config.toml
num_hidden_layers = 13
num_attention_heads = 10
qk_norm = true
tie_word_embeddings = false
lr_head = 0.0109
Each number is 128 + 32 x the weight over its row's rms, rounded and kept within 0 to 255. Layers, rows and columns count from 0. Numbers have three digits each. The size before them is the row's rms in percent of the matrix's.

# layer 7 MLP up, 1280x320, rms 0.0952, rows 1154-1162, columns 160-319
102:108127133141142138135167113120145134119171126137146109162138211149101178104142134145116106127153112115177090106154144104144110087077132183165131131148128165110174135164175187134183157172083175108104112156118132117148072091133078150131181099118103073078137122147086096129103119171092138120171111139127167140180139054133094185124135160116121126116120179098200177137118127176125143142122169090083104136084111078086142187137143118116167091144084165182126155171123206202098128167042111
106:177088163162115092061153125125103162142179163142084145120104133111131155137110163149138114076135099120146109112132177191159152132080162114091133109178124107107134064138152093131114131091113146073128155135105162135179146156111112180151131171189109228115112162139129144167108112083180150076153119064160101104184098118132134127083184125117109141092175148139180127071190149134160110094100117114146178060163109116181133120172126112134109142163096147148186123104093148160104118140082156
098:191138158112130098157121120190120122072170084183175206106137148144135197129089134095163063117099142131173160096119141146086119128162101101099097150133128163131134157139161199155111115166087086081105143155082160190134178148134110124131153116121104130097110146126172152120151143128186127096157123169173107166106154159129148159116182150085119136093144137150109089150064143066086093123113127132125178131210170133107155071132121131191111164178149089115112139172183114151117082134192162
098:154073153097164157094119129109141103143128138116167163133154076133152121133088161136137110117071140157090113122117210187155120134094127167189146134085059152146089214090165111107160128189130145115175172154107101134149158163149162122191135119138131205141135138115141200116080095158177154168124129095108194176166118112185171172110149056123127156128141114115116175155134083122119093091163149077078081081149105148140125147121141163150125180090116145141130190132198171113132167141152100
099:128081142134119126098150034119130128100165124136138171057146153148106067171091128151119065144128118175124167172152100186106129034110191160110083113155191117146126128144169145155111184122171126106157121161124134081090118200146142140171114123114201100135171137177089102158182067120168076109146143150137095159072133176132116118065102164155117127140092155108120141118105166107122117160142087118106177162198108116091121026082165130082213154170076148118128112114103156127057135093178149
115:131140077134095131155139115117167103089080132181080141131174138154130186110166111163161091131104124115160181083137096094167061080092113105151158128175086132078111136169077124114176118119140097100139092130057134143080165165119124130117128190114112118153069147190148179157123162100093157160095163107046117109167123087057178132158085049114119144150133094149142101172132149136128126153115129084147101112117115080090138095132129122114125100192202163170123142088137096111153125089188134
098:111109182080168114125169086115110150158116108114089129151107197142147156090079108151067151128122138101145128115082144163151195110193153141096094082085119194137159165067190125080083120115088114123092020108147084118161089146172100095169124162135147115142108100125146168206084117038085147165096126137112138101087127185129107127056140128125106141069132114127147147171092176125114144173131104113138133135105130132180092169167086150131097132125105131137104154132152093170134130139076094
101:080109088187100120123149172188108174136129153138118106149121087135115128155139167168116138087113185113142145094109156167143106120108146200127137148160065103130159138149135107096173133142097140045084142103104090156128131123155145158180100141119192106155093152154100078139147130084102110126113117196161084122151121100196111196099116121115138146171189163144139174127142087163131037177107120099144173115128150167085204139148088115111091110159136126080105164107073094134191084097100128
099:147129120149165156140179064147108108130070095075123088078118133120102096079177115143068134162144174137071094170198150177090144113150120099099132133136092067148122141129163131137145122139149137075173146130175176161088101141108137110076120142167147105134101128126071108128162059167165149111187135119088127160146163149123149111137127082129087201175138147170099154139079155108150111098164131191144208153159167130179153115100168128134139126083177155192115104204153183103158117170104088
# layer 7 MLP down (transposed), 1280x320, rms 0.0322, rows 1154-1161, columns 160-319
102:157158102095160142142217124109122137140143051092114135167110138143104164128168105106081158135106092109199104137094087146139091122076151103150155141122139073083174186113124095132094115118099073135162080169151055111100162060081156158146153128159172109107123032149156119118076050136115114088122156175096128145152148063105146124145099112137105126137116201078081121192134095136123109128112147131106104081102113184101078146176091145141137124148083172110172097123120141116156147085119129
113:120128149126096120111099101130127109127153120130123126095114121166144173108118120094152069135074065100128092155129153137090134158118128143080110112099225167146166086052139021041095115157166174123098126133126076099117055095149154069116117127072087087168132149083150095094094125151152105141140151153154158109103107130101128154132138139124125130147080110108175152098090113115156102111131045137092095126079169128112209124068091119098123146100097113135099089124197148096141077064160149
094:129150139057130098150125150113058146064150139195151212101138162122107103096139103178085156156095177095071114182111129132102132180169153115166104156141180116140180083104122131086140141105099114118113084103099119138124056121147172102124127076106099165113170061119170149108134175094170108161114190097122105119085101114136097138141119148123184111094137134072131107128141161147112128130137159150178130078073171118104161089087164154118112113125130087074177106104149131115151136110110083
099:121131139146150119140089102104062138179109085130134047129144121087131076144181115136095135186137137092196104144078219132115122131082111131139099060160165181154091119129127079125180121218075091125170113125122163092080168123112092106163136097081193119189121125117135084136089141114133098118151090161110139130095148185099159153152101185147050098093083115116174177151145130154144168113148129104073112139110140154105144176105165121103112142120167068148163132096142124143101149113192137
097:178163146168149106141058128163131121118101098114137167077146168166204131132123113064142164099188121132107099149131132048129092161165104091143190158101118131143130117088144067125126173157148140167145134103129142159133084105099123125113148148152103106185109160080116160124120136124113129127121104086146154129165138134058116127105137128108120135089118107130124076180129158156107191154171119146104133118136134135162071134147121086195076138160114163086174178156122048106160083156109129
122:115150142126132134144146120158151116105110197133178122111142078107142213075164126132123104136078077162159051090104084145116058144168147091137100136176133096130124109144113126156071064123154103115129081140109152151119137134103108082095092155186111115118130128091073148087156107111137091182122119139103162159158118055079141171114126121107189085148135126115101142147163113126087117160121192125170104168126180065102168114102141147122089106115140170144153097133094129107125158111160157
089:145080017190106164136107110173128099136107110106112140138170063124126195192193116144143108152153118159168150102175142145112107139124115140143208136119121129151059166131111255125152141119131136158141138144105172126146139119105128148110182099100124101139134112146182135084143138157142115125084101089139060159125112130112139103146132144143133132150133169145124090168097120179096172157111164160070122180095124076081101091092120230161111150138123174098145074119140189106126135132139140
103:102163139150129085152093163127155079107096125120103112117112135123082109114093140102118116158148115079085082125170183177134067140150116120128121084101142186152128103153137057181132134130140162163064157148140139117174155128130146090155086175139138158083125128112103137135151140174085104116201169179093127131135127130089149141102211191165170113129091141103115134187145129100126122135111141133112170143125098140071126119147172138102189118100084078092088124154169169152109135142119106